{"num_hidden_layers": 12, "hidden_size": 96, "num_attention_heads": 3, "num_key_value_heads": 3, "head_dim": 32, "intermediate_size": 192, "vocab_size": 3708, "hidden_act": "swiglu", "norm": "layernorm", "norm_place": "pre", "norm_eps": 1e-05, "positions": "rope", "rope_theta": 10000.0, "rope_fraction": 1.0, "qk_norm": true, "attn_scale": 0.325, "bias": "qkv", "tie_word_embeddings": false, "parallel_block": false, "init": "uniform", "init_std_qkv": 0.0506, "init_std_o": 0.0, "init_std_up": 0.0506, "init_std_down": 0.0, "optimizer": "soap_variant", "learning_rate": 0.00922, "beta1": 0.95, "beta2": 0.99, "weight_decay": 0.015, "lr_head": 0.00925, "max_grad_norm": 2.0, "warmup_steps": 126, "schedule": "wsd", "decay_fraction": 1.0, "decay_shape": "linear", "final_lr_fraction": 0.05, "batch_tokens": 32768, "max_seq_len": 1024, "doc_mask": true, "train_tokens": 144400000, "max_steps": 4407, "dataset": "wikipedia_en"}
Each number is 128 + 32 x the weight over its row's rms, rounded and kept within 0 to 255. Layers, rows and columns count from 0. Numbers have three digits each. The size before them is the row's rms in percent of the matrix's.

# down: layer 6 MLP down (transposed), 192x96, rms 0.308, rows 95-180, columns 0-47
# gate: layer 6 MLP gate, 192x96, rms 0.312, rows 96-181, columns 0-47
# up: layer 6 MLP up, 192x96, rms 0.33, rows 96-180, columns 0-47
down95 101:081073153158104124108192128127169091116146112162128150149057156128115137088116158184122137112126111177099142109066146125142137151135100158117088
gate96 102:137096109149131090174158129122121122076097069152080124141156169117119157157119209148164179144087143149132186190113155070143158150155079058100105
up96 103:133153128125104107126170170156103087148122149150148129124157162155131064186088136098101120121123061171141115111067197139157157123204137107150123
down96 106:125166156103127150184125143137117130099135086161086145060123149137161112135097138118068138114181132138133190130122170120122129140121141090170123
gate97 093:084144131159084122116112144178105148156133207147089095169151189099130151158157104127107117119132071170094156116143182115099122097103174106141143
up97 090:121159108070138088154153125064092098091144113134105136165181122140136121153068188107107161073105148170129164134068120110098134119124076101110146
down97 098:157175173074038151134154128145156111157141125145143111136219125123138141111133140175112158113135088154176182123114085193139112189170145080177107
gate98 089:138072125122129106111112144105119093084133156171126192101111126082124061134139105087141176152153140171140130199159147130154096150141147121120098
up98 104:094121133141192108093168128083109156105118085113172156121120148091094113150202142113127132093118089131103117048127121112213150119120127084114152
down98 103:113136153117180102117101159198127170144096163134082105072139144160134180121156179095133103133131162108142090181152133124123073157181165095103122
gate99 098:144101117110105069100152189164120142143080123137092147190121166118089135156070128116103137128148162141121152172124101098151119091148188083128099
up99 102:161131102106137133136133141104108104135117116063149212125119110129132181120086151101116091152131123149096097169110081206119132135172077081101157
down99 100:126092098180137105142124141161167099098154085129120156145127096103175138110137121136105159206120132116158149150112158149142172105146148103144087
gate100 102:149099140110151047132138139150159154123084156165085136079168144091083146227094091152159161128116095172115151136138155113143160142137093086150108
up100 094:168117113190119183123135129091167139204098090082107155092128149131065155100169119095128106162165119172156149149062107167187089108112137114085075
down100 087:135103139171114103143190181149127127112151159065165131076132101135115070105184134112103097126066078124084147147119097127067114103105139141145089
gate101 096:138152100219132150146085110152101156136120124132143139057166147146128098088158123087130112126077134177194170120144119105157126131102163115183138
up101 085:126081189105080164190155162151064122148195134136063141079133098182098162124186091094117170113148060152099146094115118145115162048107136088119140
down101 095:097094133099163152120077119084122113104206134169062123149130121173096134118134164148114107132137153139157165133164152131125142108135142161095085
gate102 108:143121159124128171128128154098134195114137083097103133179121151123100141179121141145208082124203084161073138145196153120117169144073088153117103
up102 107:164151071122142115128052131116095154129169137120160179155105094128133172088120119083174138141120138063117147082148119160133133113104144130120093
down102 108:176129173119108142124177128101135189100099108127194088105177125085117122184120155137069101162159117156128174074120123151160145155113221090135149
gate103 096:164123176165093097141147162110090156095118132133122121111124117122143109117144159082122148125119151165112153152107111074163171149184144092113139
up103 102:184154172118139100117140130120127147134120156160143160190098131142150114112124153135144113119116159106197109176104102171148157117120170130138147
down103 102:099099139124119155106147137146152112197086109109086084067146123129166134168161096140099109073164176103164153164155131105062154164191166131114151
gate104 090:068094159100141159134131136113091077150110083130135100076122091084133088108131116155128085146177082120110121157148096143089131091066137116147098
up104 110:085149146138162116095137186172127118089126174150156137135202182115171140169220109180165103172164118137118177159130103153081150079126163143109123
down104 100:120151123104156141130074169185170172107150167116162200061182106103178110151192131124127167132097114118113150087129148161095098143095147098120082
gate105 107:141132147133102148158154139161132175133084158093179108112144204103116189154152133096137114138053139157119135070129162130074093169161145117208121
up105 107:152082135170118138155097159155188129107182086131157180125117112085145084124151171129112123168108073123131146091195095093115140145143091102104117
down105 105:086147119154119150092162136087152109135159127107109173131149089133118105108143157159162147129134082171121126124140186128137161146137025132136134
gate106 093:142159141103135139148111154093153160137157135173101112128101099099059169134134153120097163136114143112085176104083145119119122095125137144105117
up106 101:072099191122115084174132164121090155159099122189061075104070136135170116142156131139075171122155098097156144172107143131091126066129102106120160
down106 101:115093111111148055138165167122117153133117156154149112123138164123101159108138152117086145192148206154139102102084124093176148138139071098146142
gate107 109:090119125136131124152156134111109088144127087149091084160131056154092070129146102081113077106107130155118106139170143063145180099121085108131155
up107 093:138078140167129124087078130126128126133120175085101133115178065105148180094191112173198124106131088077105100132110128105097129089094085107041149
down107 097:106136126112148107127156092073111081150178153221114091162136090043159111113172144111118099132090156174103124089081107166112105143119125105112142
gate108 099:109184083150123165110152114088138159139145135117100092135074128094165192135167114107156072126097149144176138099144069095147196103159125114206099
up108 105:164085110123049159139113092134083165145090101143086110078100098117109118133096111122125145113109118064102137137113158104160139117095111140126077
down108 100:124101110113103089076148130114183145161172118151115204157117122115221077147115151122102147169129160070097144192127168087136095113146174056165077
gate109 100:147167116097136086122106096065099141149177098138119110128153143126122099236103145073112180165146155076135063228125113148100141122137141130143166
up109 092:100144127144071140160111177136110068114158128108116105114117153051076160130165140120144143172104115103118166155144098149143164111121129138190118
down109 095:175125141085198102114158119123146151145134154137144159123190077122167118184114136114197153129197162160146144063136159087151131136186133120090173
gate110 090:186122193213157113089125119113130086153091159096142121094125106105126134170110127159195183167097144129145163095142144133120144160131193145168134
up110 099:194104166149137069094139173119143103153150155162153121136109093167099112205144121154143138154099107163088163134190123164084111154134154155170113
down110 097:046194094104081117050182092099158140150129160155148134157146186096129163156114114130167106092135121147105088105123122143139106119064198135089130
gate111 095:148074158152158103118120140101153120130118135151137067152053064120184128113146172110085110069132139088075105101145187072116119147113105123115135
up111 105:082089149098141141114105070151137134152118215139092104106106090093076122194133111160156078138155092136158211109065117113163135123192146104146125
down111 100:071142133125126096144103174135086056078144107154145120108107152139099152112135152168134080122130155107109156147134128131055135117137125138164181
gate112 094:096101119111151093119165082087122137133122152143075155147106051100096126108151120170098155154209099160149128120122084078128118117170158127151107
up112 118:126101146138082126136144167153105102111086192111148152107102097118076101178194093136099131137115090182176108149078101162133127099144162132090117
down112 109:180135135114124149093194154109090151146093130059182112140080125169167136178113075192158143135134127143182124121135085168080113106117076093153149
gate113 098:087109086195132092095139173125179128127078139104103133100174084135125180115097121142131107114127121140131116124086187053143140129146129126114140
up113 095:144154143102141143157111132091044090132137121132118073112161161186119121130147172089156152184137100168146074128154082124146180150107071142128134
down113 090:129100154089147066124168119109146079165162163131173107069161132127113203138113133087090111129140085084121051127153165182167157091133089092105136
gate114 106:166180185086132063154151146146196180126164120153138160127133137188144081168081184141097165066168108162099161112165173103094149127141122166147122
up114 096:109129122124155081098134136171087123118204101142111168147118086141121146195074098087132132112126124136079151089108099095088105144107079068144130
down114 095:118153150166104160088101111172127165108087101149152131179105160123103204124144142189142125136073143064051104144131099099072102137173112096164184
gate115 105:129127129174145112160154106128123074099135057121120058099072200140129107166156122120134136060136084171103194157145118085119141141096115187148144
up115 102:167141108125136151144150138136149103079092080114197110140118103111069141126124131111152118128127136124047129127128127082118159135039113149162119
down115 095:110150107124086068048108111081158152089058161056137130147215099142122137121088151150129105067091114116102148161157105110170126107166087136105158
gate116 105:134140121109123087146169132114043153094171103110136083101153187107128119144069159136189148139096131111105157135115103129120130092212068129138056
up116 106:094142121129153091100137095166130130128181109147094081134133108074134124148126053142095136101174099061108170155121127149146110109130130124130121
down116 106:161114105088134137118070143176175107167122130130129080130093095087130130105129112069113080199158127148177103196081110081135103103167108103119080
gate117 104:117140067128118107117130173121135157069110174162040138113139180077118070150158138141165052180155141107101104069148067111116139088101136125066153
up117 105:116137137145130119147152194136091167135177084142140128104182134159150100224155082134157110066191175145138146194130190152067123126167110146157092
down117 102:078140096151120130159118222166108161099129143135130111072119146117162114124108073058089120108120070138118117136117162131081148145106155141121125
gate118 107:124182146171105070146102166130185093176098093090059106161162153109089118185122176135088143118101106114117087143117085148106123143071118121113122
up118 098:136140097120116131151125126138129102138106099160116152145175186088110126166151160117080145109098028156121119117143093128121090153097135119110152
down118 104:158136115190080135155089153139120108150071134133135144146119144175099138162159081178079131151099147119112123106085163097088106097125157159195122
gate119 096:112087097176150177061127118123106189122065169109087121084151167130086124108088115140124146126119142156137165103072087147130158147075102122108138
up119 099:130178117121149126152179136147089133125172099139133095131200138106140142076114084074132132139181140124188185118144134108126178152128123140102149
down119 101:169095083194133152116130083141094177111110139152090083116117158082098178115054188113171108147138125152147147126082112174114168099138106141125094
gate120 105:114088106098149094168122155126154107171125184092094142171065117098175127156090183124165126108127115141149184151215122172117124105082117147141165
up120 101:160146092089066127123145051171134152148151160140095114096107127092095135122084131123093192145105108124155135049122134136181210146186143082160123
down120 093:089147066108162168167174136181175163116088098141161117106113134177110194130097123182077153146105117125167125127101148085123117138102096096103143
gate121 096:132124107144141114149166135171125106162135169167103061139108184154182097145095129131101070107191135160134146172106099123134142087190111085131123
up121 093:087164159026197108112109196101075134144156105087135115170153139146110150125081104148150139135126079148111111120148190102143130093153153147189113
down121 094:094126097131116141094138164122146151129069115099086187127088067156116154113142145114136168130121118110152103180122129049071112091173117111091162
gate122 103:077129109160163138152146116134148153151146183132157113154117097115098141176211154133087072081101065164134112161155135158122114095124173085135174
up122 100:097092216093127130093142090160081124154086145165161152143167150180141186081103102167140158142163157125103089131157157160116112111088082182102149
down122 098:122131122170121090191187091127141111109129098133118066144148115177128207110136144133124114086133099129116128167197130127138068196145205084156178
gate123 106:109188097094130117132090088166166107058082129091118135134209132112127136107145103138108079135171034118066112104109140081131119164114115088103084
up123 098:160152156180080091123109083119089050124103120113119108125185134174188138149118135177122109127128112100170114115105121170116182089083082162051101
down123 093:158165152116096096157110171150091128077142169108137123130177067135151160136102127104066110120171103151122126143126138091109100199117102111074147
gate124 092:090132126146085125151132125104146116159078111065133087105111128146132091073081152131112147103129067091062095094086072099125155099111121196102058
up124 097:084134082082108091153132123169066150069069097066109093140183125168098111081130189140139164121170157152161121193105142095112090139094152139121126
down124 090:110099145110118104137120149109097130067174141111121113126131101105160110123140197101063165157141127126184156150103124153134071108206132087133136
gate125 093:205092138124122086132169165116106145146125105105110087127169163163152109091102163117129093116082148095137077166148104135104137130068172107112147
up125 100:127052147116148143122081120096106136126088136082068156143154121123125116125092146165137191141135061067113096090104105161107090143140125103129172
down125 107:133076121116155163152155124134130130122030134071123100114077073135132155039141117115108176153139114112110086102114138055129169158073112124151151
gate126 113:126144143139137110084130153113134132102072175158101106144144144105151171114154174141134146157132159121147120178145100123138148105112127125140154
up126 105:168096101138143138103137110130255128116120116115103150162162093133164102149157101136111156192116124149186167099194130147149139209106155075097101
down126 107:146152145133090137137099211115139099087143140161110099175109138091191082123078137161127100138115100182125155140126128115149150076115115091105110
gate127 104:062148136166094159107162135134090161139131191090112111137117146123145155191164155159155119166112133125086104063132151140091142108132082166103144
up127 098:174110149115169138143148153107098134186105136103132121148110096119085113082082137175085138052142146077095114159104137170079104180110168145146132
down127 105:154098130091098174077138138152128199125124077153093037085139096146114117123184132137094101164142134076098129126193089142177108121151062072082164
gate128 090:145164126110057147126109101108135150109153099106141125097120141165196084121122101055122115107096149170138143213101136160144167099136159194146054
up128 080:137175118139142153162117085180131177087080136147104106114192176214112149148100104149113125136112106171110128164113087116162137179147131102136100
down128 087:095067167164170083135067125123139151135119144154105087147124138100093118130121165195144121123157114129132190162126099138162115137132135134157190
gate129 109:134150139144129145197146127113158142164113161122109122102160151089204132130143197138129196140104137172173154111154131088162101069119171131181155
up129 101:133107148086158136111161161192148164122124092120150118126159126124106080112080198159120091090130155128083100134124146140128143156127127131175139
down129 096:147119110038153124154036132163152133109095140109093133087109132128112143194120144190162122120108120157045112145146180078068120128130146133131158
gate130 096:124158096142114045115079050092176151143069069157091096092134108148074114089095158156164119128161133138111075092148127141110120100078109094080096
up130 098:154064178083189081136106143153118126104133152123096109140105074131092124189114137164122119128155168070130141173180125144170118139118128149125115
down130 096:191121073177076082168166083170166084128121168112157100143118153139103129097117126101078184147180074152151148146095123118092125133126149071157122
gate131 105:113191114152117090129126156136110092153141108063143081211114158094185118136068107089133087177113149101096114151122116107139181156146198148149129
up131 105:136131143119097168141109086214121130095084107119107113094176121156134131135097143154078161130068087169090136065131115092077162129073109129139123
down131 106:067120082146115206124154147162185124133119116078166092155144178083156094149108105142149109105112140135151129138134100188121106154138127070145137
gate132 099:098082134119156106186115174143207076140086077088143151101166115091135147143163177173154152134118047079174126118121145130076123070097187126195099
up132 101:168123157129070066164132109147111067135125137114111169107171114135180208102122112154144130160087179142167088096103140127159154147131207127145170
down132 110:143063186182073090137098126168094080160136165114155127152105169092092130115125113153163150154175122132148065155157146110130125167160141163134117
gate133 109:184150161185199096142124078127166084132122111122171095093115082082113117105150135122128132136147116140159152112125085077143133118137101157141163
up133 099:118129171108059163165095100132160150160156071117092177117163135150116128133146108110139116168110126103147172139115156158132110097166152150108161
down133 107:141080145081097137141136169093097091134046101143073130132158196093075126135137086153152173098114128081114117135200104103087071114103126106090154
gate134 100:086171150148141081062126117156143158163154169099090170106133111084149135169108194093149132160150134112129123101143131085126172094124128097186094
up134 094:132140204161162133145100121165107142149110133150132089165086112176135180108165109078132096110177097138123147102125190186155148100168098179133109
down134 096:097150056119059122086194092169122147136071108111095161119132132068157090107094165184147165121119121117185127111100073038112131138104100096115102
gate135 096:131081153125120164133063169235150143109130113176128136101156079144138134079109135108114160164163169173147135144150143158158162129121193108153154
up135 085:164130165103088129172110165098181114145111132187164075110089095160121145102156166061155166180138099128099112093187161103122132185138173125115131
down135 073:157084107068123108111004114176141177097166190115140128115140159169136127163130156142114111087086132139125148137151138083124084107076158137169085
gate136 104:163198121134139085134164120135165102147236045113152168094107106150104129094134092125069079154161132113136117119136188144144132137082140159166110
up136 092:092130166174094108166105145139193106136126110087168113132175140141098113099127130105143109123147071148149151123138115100173117158136129120141130
down136 091:106117132163154154166120095074062092096143128172174078112077120151138084183175179089121135162139128124133100187113118106095098085087165152083115
gate137 108:142176129180134152119128177119105157180149104120107107190118132108142094170157202099159107108119131113067140113127108130135086144150120170182119
up137 105:140130092178163110159093090098158189093146115113083069134102210202122136150135136123144096093070168195143093102153131148114131086068128147077160
down137 104:111150167126092145085034114155179129123098101174117126116107088147139166154174143092130115112080170142123113089123165063102155130113109134183133
gate138 104:119181146126147132133126145102101128181150122068108131086128129128183135155122103104104121143163180141124122104102116062135136169130159136159109
up138 097:132123151161129178169137106124224090082149084168193107111134123154124127147168163113130087130129149091136149055173121100170126138125114135164112
down138 107:086103130077187118145188120119092134109156113065120137148083142096088123162073150086133102188172088089139094154182138172140092125100121125126156
gate139 093:097135151126172149134096136059086137156125141204166121099152161109090119116224123099130190145142135124172144210079113077144118096148177155173142
up139 086:099102125162178104138070129158108102123058198135162137089119181144086132212132088099152148126087117105133105126120173100164128087083112049110104
down139 094:177157142131088074114149084160154131111165020140230125121150131094208155119098133131143142141143178139106146106086113060082117156152143159122135
gate140 082:177101080087109143152108140112138103182142124153084118086139110060145132152157163154153121111130176066049078119094181144135169119118094120191083
up140 095:106179121158095225126134124116089114117189115046124110173163140141069152119089144136134125125102167137151181117125136100136081122141145128101139
down140 093:140177104185186131084156109161184096125134130127110060122131102122109170145116182128120149166106163096117138105122149145169129109106152198165193
gate141 100:132127148065120086107122160127115077102153115129116124113126053159153143108158102116144112100122177115143142121144178079108102102154111227124121
up141 097:113170124138103166133189128132134132122129137120141116150169162119132167099132110170116114184100132110143061131185116117125128173132119106183119
down141 101:112156069136163115190116096143125126080197125155098125159171156191158138118170075114090138114082140084136143115169206199151164080125075145132128
gate142 099:149076157147063165131089133087138159123093140152110144124152125094083128172087168139177130121124176119144169165129141110093104060080089072120108
up142 085:149129121077089137087131031029106120172136143118116111148128110146152138131176116158130174086155135080077114100117124144146164188168110165131152
down142 090:083086126107148058184130121155146182117147193054138189136168064106154110116137132143121129162160103131167146127150121092144110110082092095149111
gate143 100:125120144069142099192147117135135190108130154167182140122107168160102181111123126163159098117146145127111147098048115103124084103145183177145080
up143 097:120133133071101163126120086148159157108139096161111099134136118148098076091142152078124151117119126125101112133090092078131151152123113172105118
down143 095:156154164145085070143150185161140115147131154178117092056116204168120137103159125170156110133168097182146151174110138095165109091098116155153169
gate144 106:163115170077157119191182114172130126149128114140111099099170125135097140148121181093139179098126152123082128111097206141120097116138121118144169
up144 098:153105123110109119151123078122106135129147166174125140093162080140069124165147167155082170223161106126099119153128102148155160124177121125109162
down144 103:173170129167160082166169153076126064160145172129200116139161101156052158149121137073125132164158041178137090132133143186133125120168139149123109
gate145 094:107092113164085152134178133101142109147136137119140132029097163130117122149155147136136083147094099145128163129112109094138148144098143115143190
up145 098:109147163159157170160110116123121126191110091108165148139162114087095132190108128122205095088124140109141159117187123153138139144127149156120126
down145 093:102099129112152126110126139084096104145140092097081187193087128100179151093105176097138121159084100082078169126102107171146131161068166097149143
gate146 095:152104167089166113100124094140119108152071108119091163129138104215143045119139102108118163148115094117165122074073215136140119118146147094148108
up146 101:135137148169161133113128144078157158153178117126110135210142109116166070125112100102129220177159155112134133094089073082126119104168123104171146
down146 098:079086164142109096121128153160152088115086163114118123127182130045159115097124111195129097132129132104118135044080080078146152105128122106094073
gate147 103:138173137143137098167143106151145121054126113121104100163116125133159153177139126152145151117095199136148164173167131071178192126153103135141152
up147 109:107090152144134095203097136184107071151075164092107159150135193125116110143146142095160180091094142175112081162135130143168097107143158133100096
down147 106:100107153106153200137105152093114075143159144166095166164146131129126124153148105118084135118147125168085128080090159161113100133113168083170175
gate148 099:114114102080138137180174150090118115119140141105160145152122104112188095117122175110088145107123133123112173063104150147166138151159138197142163
up148 101:139157159160101115090064159088105173152162151163089121155155123160199133095134089148179081044145174129166097084097094155127143123152144122145139
down148 101:197165143100158162104090087140147183129200145152166116156088097128109098145164118193114108097093183089036137178147098092170147083093126164103191
gate149 090:094118083054156139112140106120177081120142128164060104094071056116125090172157104124170116123136113112146116092143144194135107110158107141156074
up149 100:121139161135111119096223145129195138158174117129121154100156146135144133113080165058106158120131146139122077070147129158126070117102144143115135
down149 103:148129137140132092093051077131135167138106125102074127163148143105094124137093111112119101131120150140103120131077148154135130062158178122160154
gate150 105:130163100122206059121169126151200104166138133148115099149152109115141127152125131128082100115154157118169093150139147071143096182179191090081189
up150 103:102145137096121136170136102128152125147141164106146127112149135117151152123119166131204131140073126163091125147145120178086170083111148156105154
down150 096:085121082146182109149125089148127130122236174179159147180116096171124112152177152116152135080134120171106073154142105107125096126076109138163131
gate151 101:111134098105214145167191141089138149095120155113086111140086146111128130130102158104162123112191120159095111149103132134157163144134095134098107
up151 108:145167129116132169171112118158116095154067128125155116146121104141152137092117187156176188196091155113180100106151132067154155140100050138172099
down151 107:156122129166109118121176127171084098095133148073104177100160147146138127146096124100129168140045125162154138109140149067128121111107102134104146
gate152 109:151118138106121121108122118111122083099061135052157068083040120158118139052144142119112049104161165063082143145095097129147157106105134167160152
up152 101:108141100097123156145175141173120115088134114144099123152142077174177104117103148125165107089134212075087168065063132144124132153106119141175088
down152 102:147104170139113196107090178126155063149116178096105170145129087139106171141142153154122111120166212122138120162128152131106144096092147142151104
gate153 099:087116176145147164121148132144170133084135037116104146143159119119128072166116184056160147215129140113106136113123101159074131082129070146144104
up153 117:066184007128153126148130132128153169157113104180099137214107085169167117106157138138129156076144094105111147132167116134193113110102113131117149
down153 114:137132093116153131134181084046122141182129134155161106096143146107194127137119171057053106148183079148112164132078111137101110089131101083110155
gate154 096:150077136177154091082109102115133129151109135096104151100123106076168132162113137183084134161084116113110161174120176218097173102147187157136131
up154 093:158139116161114142154134131148109111094131111183134184140104145086120070098147173128147153118092166129206124108165097123063160105157060106157112
down154 092:143106123100178182147034123147158133108144139169090113073083136158103090153127149072153073135137164136186171148174119097182133098109178131152145
gate155 107:178156141145103112098107125149095115086157044128086131092108126109152156158159133113157092131105146174120145143139122121125093126143157094172145
up155 107:146132130086184145127123121097120165164094113175100095154126106162145129109166187170143178109107113143121177138087064149184103153082121133172076
down155 104:105118104106123151178116074180103122146143158167145192127168181115147089154115184120132151120126122092058093156108167130135186104065113199142133
gate156 104:182104117144159173141158172150154119156116159175129134097139163111156185157104161154133116131125119135097164124107148098158094143121051136155072
up156 100:149157117112067170059083084174126148116153114118111131169147149152150103166160136126126133096145103107170086105108110149174154107166144080208078
down156 106:128141112139124179066172098137120126115106129100122125076128143134091128133103143149104101178133162124144147118193164147160127138148115079118081
gate157 098:079097131160120129118075132114156112168156103152066142161134150110143135143136160145098111124107134085124154165216175139136129073167147083105120
up157 090:163145109135044163139146159099114157117158124142139070134079150160122152153163127146125137078135096184135105136123176095144156099105118144099062
down157 094:082104086128141091165077127146140159068107116125091102141137162078071164154060116163122117138146147058086081124138118147106077138152130119201144
gate158 101:077173130158152155168076120135224158110171092155110122143089125115094133114125182149132098140132146193139157124171178077143154117086157102118191
up158 091:132133149149155104156085116104183109170081187131133208108177149095099148123097150075133116160075078125108100149145163123132124180169193125103145
down158 096:135152138144094077087186136114108121112139115099162115127147149127158151134073107116127092138110103132063169145075115165118130109085170121147071
gate159 102:155139185146122109148083191131120139180152170121171119104178121149114102137091164121184140144190103193132104207145115070116125074115108160137140
up159 092:149200092112168117134123161147085149153178122114118132130130071162088116137118120161061127034202170121110114093116124097161137170144154158080137
down159 091:086105146104174104145088109109097146083098135145151180184161159101166132108144123128155131208099149092141163117079165171106145121138125107128092
gate160 088:097157102087080145108146087110160109082096142132151135070136132166183164112130181115165083156083168120057132152113101123127078149106170149107158
up160 094:127114142059101095112144159059139150142113142140150162145175136170083180118062182106135130148070090081143138131120081133149111144176084126181108
down160 097:099113117140103086163195123109137185143111146138124110134143160072150105108080101109130148142142086143132120136083128145154076127137122147105119
gate161 104:092090166078144140099178155152115162048154182162106108121164147116090104120136150116101127080184133130155143124114172154056120154090179087158098
up161 106:110139106095138125111167164122131150132166139155124133152165102106099096153194113088174151144103135154090103131112169095065066088075103105076069
down161 106:154127106187151171120087119175122148133149151097112079158088094115144051114111132090149108172094160138119115175109074153131075105143121144115157
gate162 103:150135104152146134138129147125153087095151064095113103139100132122143172171131184103181104117118083101180130132143127149145114174113097111155084
up162 105:120141130191075143106115109146094131174104187118151195103147081127110164145115191104111172136110202095130124136125098107169081117151149111077114
down162 099:099145127111137119152133118127133144145104139098172126153156146089151101125120145140157167131133104143102106118164085121079131108048192147048146
gate163 094:112171094121117109122169085159116132169112083184081116074144074116119148103099146086096124142112107137115188090111147171124104133152160131147170
up163 106:117150127177164137135062055109164141067120116083061158089174082144137097095074124140156114145137059176118085213114126172167154171123186140077113
down163 103:088153154168134140127092105133159099102103138057097126086150065172158113172109162128148035141089123186217106170119099124130125086110149167130150
gate164 109:153130139165139077077102161070081205108130123119110067161129158054117122096079159137107124126157119137048106166112079099155128130149088127125089
up164 116:156136134168068109163153178131081196114125130127092122097127141154083103107074102138092105143150187145086101134072136096132113076111164126087137
down164 112:140085129205150121122057128166111093109129068128147112072182077209166148139163112127097134155124150111145141131128126153156136048095158112116096
gate165 100:182081111161095144096104072165183072206112087135170116154145096138115087139080128092092159135164112114119132147101145122084154116149118065126123
up165 093:178134129132133104101091037104097092155151110172143106128118095172086121169144095132104170138152126204060102043057120064129087167080113109115117
down165 094:106097113117138106130123147119096155120196154120094118117161177100152122147213120143115126124136163128094074171126180149127081157167155116124162
gate166 096:187147091093123103099151199070128133084096115081123129126112132115131131080089098107128132099137136127103130151213167112113114122105168156106097
up166 102:123122136084121088193127096189077147095131216142190179167132168075120091143130115112130111122146144144162087096137096079100131133088154174062116
down166 109:154180154177173157173120119167104112098163067118086095137107114124115153168029116116143100135107143127103103182111150153113107058177156114163123
gate167 104:131143110141132109154132140166175122172148126121082143123125171134159180152087100079094107169065126148084150114107118104132140113098174172101065
up167 104:108108131155199130129152145135159183127123136114113097090114160191129140119084096129100115136149063159082181157172091066111113188155134106151116
down167 102:119137164086095167125124087097192075142191139162127115124112112100195098101157162135176105102198192101055107132135153090134134159162099094113109
gate168 101:111075148070123189102091066109136160125156130137095107148158115109129147128170178137197056120065106168124120091109156085122124124172178107131100
up168 099:152180061198118158205198171104137127153164130098128161084086172158088136088066091134112101131202131145100116167101129126134155103099126115111169
down168 101:150144137096107147171147064074069098057098142121154182085127062128146145075093144124146190162110146136105125127143190158121096128130145139091145
gate169 100:130132142115141148103165065091164224112142109089120111128107159075098104113102148145103168173163143069145071130148138113154186129142166144161156
up169 100:115133120167121125174117135117200116155067117152091108156161148120123134138093153159111204124211175131162100110141169092141091136175099147128161
down169 103:087182132116079156096175108115103138135119131164132168086136140168086158127116157164075156085157102152179145149095112065127145086149124134132143
gate170 109:128113131086203144166097167151153111084156094155154056131108107085114091204133147163138092095106151153075159148113133115097152135123164162152099
up170 109:134116073143141147118160126185200086097153159140144130068117123076188158143118165162150103173113100075144146084121141149088123170099090203114153
down170 097:123134128109085161192080156143141167118100138136060126130105128133140149122179120167082091095120143101119117119128128140098132126149096097208140
gate171 098:080127138115135124118151122084139131141151162116117142103104226078097136113192132101119160081123134145087085101150079104147124136091165106117166
up171 105:107122167136134082174104132155120094092130180115138166141128171089158079118056136133149118098115103128116163079114102097154109148107141109093085
down171 104:125091119180140104168160085180147099167173080107136125150148126130181132116139144122206183093074134120203139147098127103116163136189112110049086
gate172 096:138152074176164096106139151133143119082106133115124109092165153079124102124117133081159136105157117170187106167127106091173139158168084095124125
up172 082:129156144110134110126058075121163099103128136108130146083086094186092106125132088123117109108154098121113055119093145102145116137050138103125129
down172 090:119092125144149055116005174146130155119178176129204170142123128081112164150038165138134116192119157120176145143147169121132134132094168131095109
gate173 106:077142156157091141168171159104140160100180115106122161169126123133138087123085119130141149102133122154146121166184118127142125152161109133134112
up173 098:189106139130097109098055153142126162123110129166135150069143081069117130086102174108055088103054152152165173104063165120135100117131105145175133
down173 105:176132132077171149127122170168089153161113059139172123155103195076098147146099094108101136138094140115142178141121174139051154177116115123174133
gate174 100:156113168164100116131162112125168163085160147181126128137135096069113116158110214124132137190106124142147067188085129108157139172161147089122102
up174 105:182117101143083182148168085051144126160062185139071082101149169156081119132173110115134146112111112143130102127120104178140115185120123129172118
down174 099:157161124103135128142121086125161094155127042186166079122093127118128115140077119112119159124135156065174149118083123131106128083188078071076094
gate175 093:067145150159070118115121152170163114087132174137164113137103127136200196084134159121138141129107126157075093146132084091085163143144166172076135
up175 089:104131124121147113054127172154136090121121151113132157130170140143125073127161086143155156098134114160106105082119118123069160131085107126123132
down175 088:138126084082094170046099167118158146191161065173181147136137088158148071094137103173130118115129121119117119116125125131137172186129147122112072
gate176 093:116200143150207120173140144090101098121125101089126104096160139153146124105106128106183092060126135135116105104193115129118145103120068088104143
up176 093:122112151159092131166205125172125051159139123138113139186081157134130049193093131150128114134183095167158101094112123098079098124123113096114137
down176 099:121080087134127131175099135131139129136132125096121128054129136141167112106096111152121129091116167142123083093113162080100091148113067094079172
gate177 092:108096165183160104079125205158192116134100146117078108148106094129102108110113138120119155143162070124123100117102159131120103102119084146115038
up177 090:152069183129058068139163103207174139184122171146116132127176153079113146168127120139117162174102127124125160131183100139167114155119116118162194
down177 095:160126125219122131144137130165194114174152088103154140132144163120142152127127133110133129155137147160081163152057136150195076113092060110133127
gate178 108:095133129147085163188106118135088163142160127172105082130053165127170142119187152112152203098179115156121112094096138087100084124176164116162134
up178 099:125059133130085105147135163116146096117101096146172135142098155093146140129072133147097098096169154129134165124087130172115129152092188128143099
down178 101:103119110089114111134092104164128185119129111107077083103116100121151134110156176081089101119141141129140106100090172122110109111158142095098164
gate179 103:105144099129109095119111138127162122151143122103060128152087148110168080131100105129164136170191134113152158171193131076133119174125153186055131
up179 102:143132119139129099125094160140117125163114168187118109109077102165140147137119132132176117134113093193110102114079104102224088173205149129123186
down179 102:131143124129127067126167117055172133156118169165125138072143140122100045076152156119048125136121124099166111100143148128084157101067177091128135
gate180 090:080182100109144135147103082180107121141117142090180104087133170080096162131141132092086109084176158119104139110105129156122120112159153089077107
up180 088:152108084093101112142116173086120118130138116170130153125119125148101186135135123066118152094056100079118068085158130079133089110193113169133109
down180 087:129134117179128104111205166143182195171121181185093177086132116134126094117114129119114123180160175165119135138136094065124124124106129069041153
gate181 106:083143154143156146156156127176131114109149130192072161051170165062127135138157148118124120169089120157134178117116155095094107126110151112144114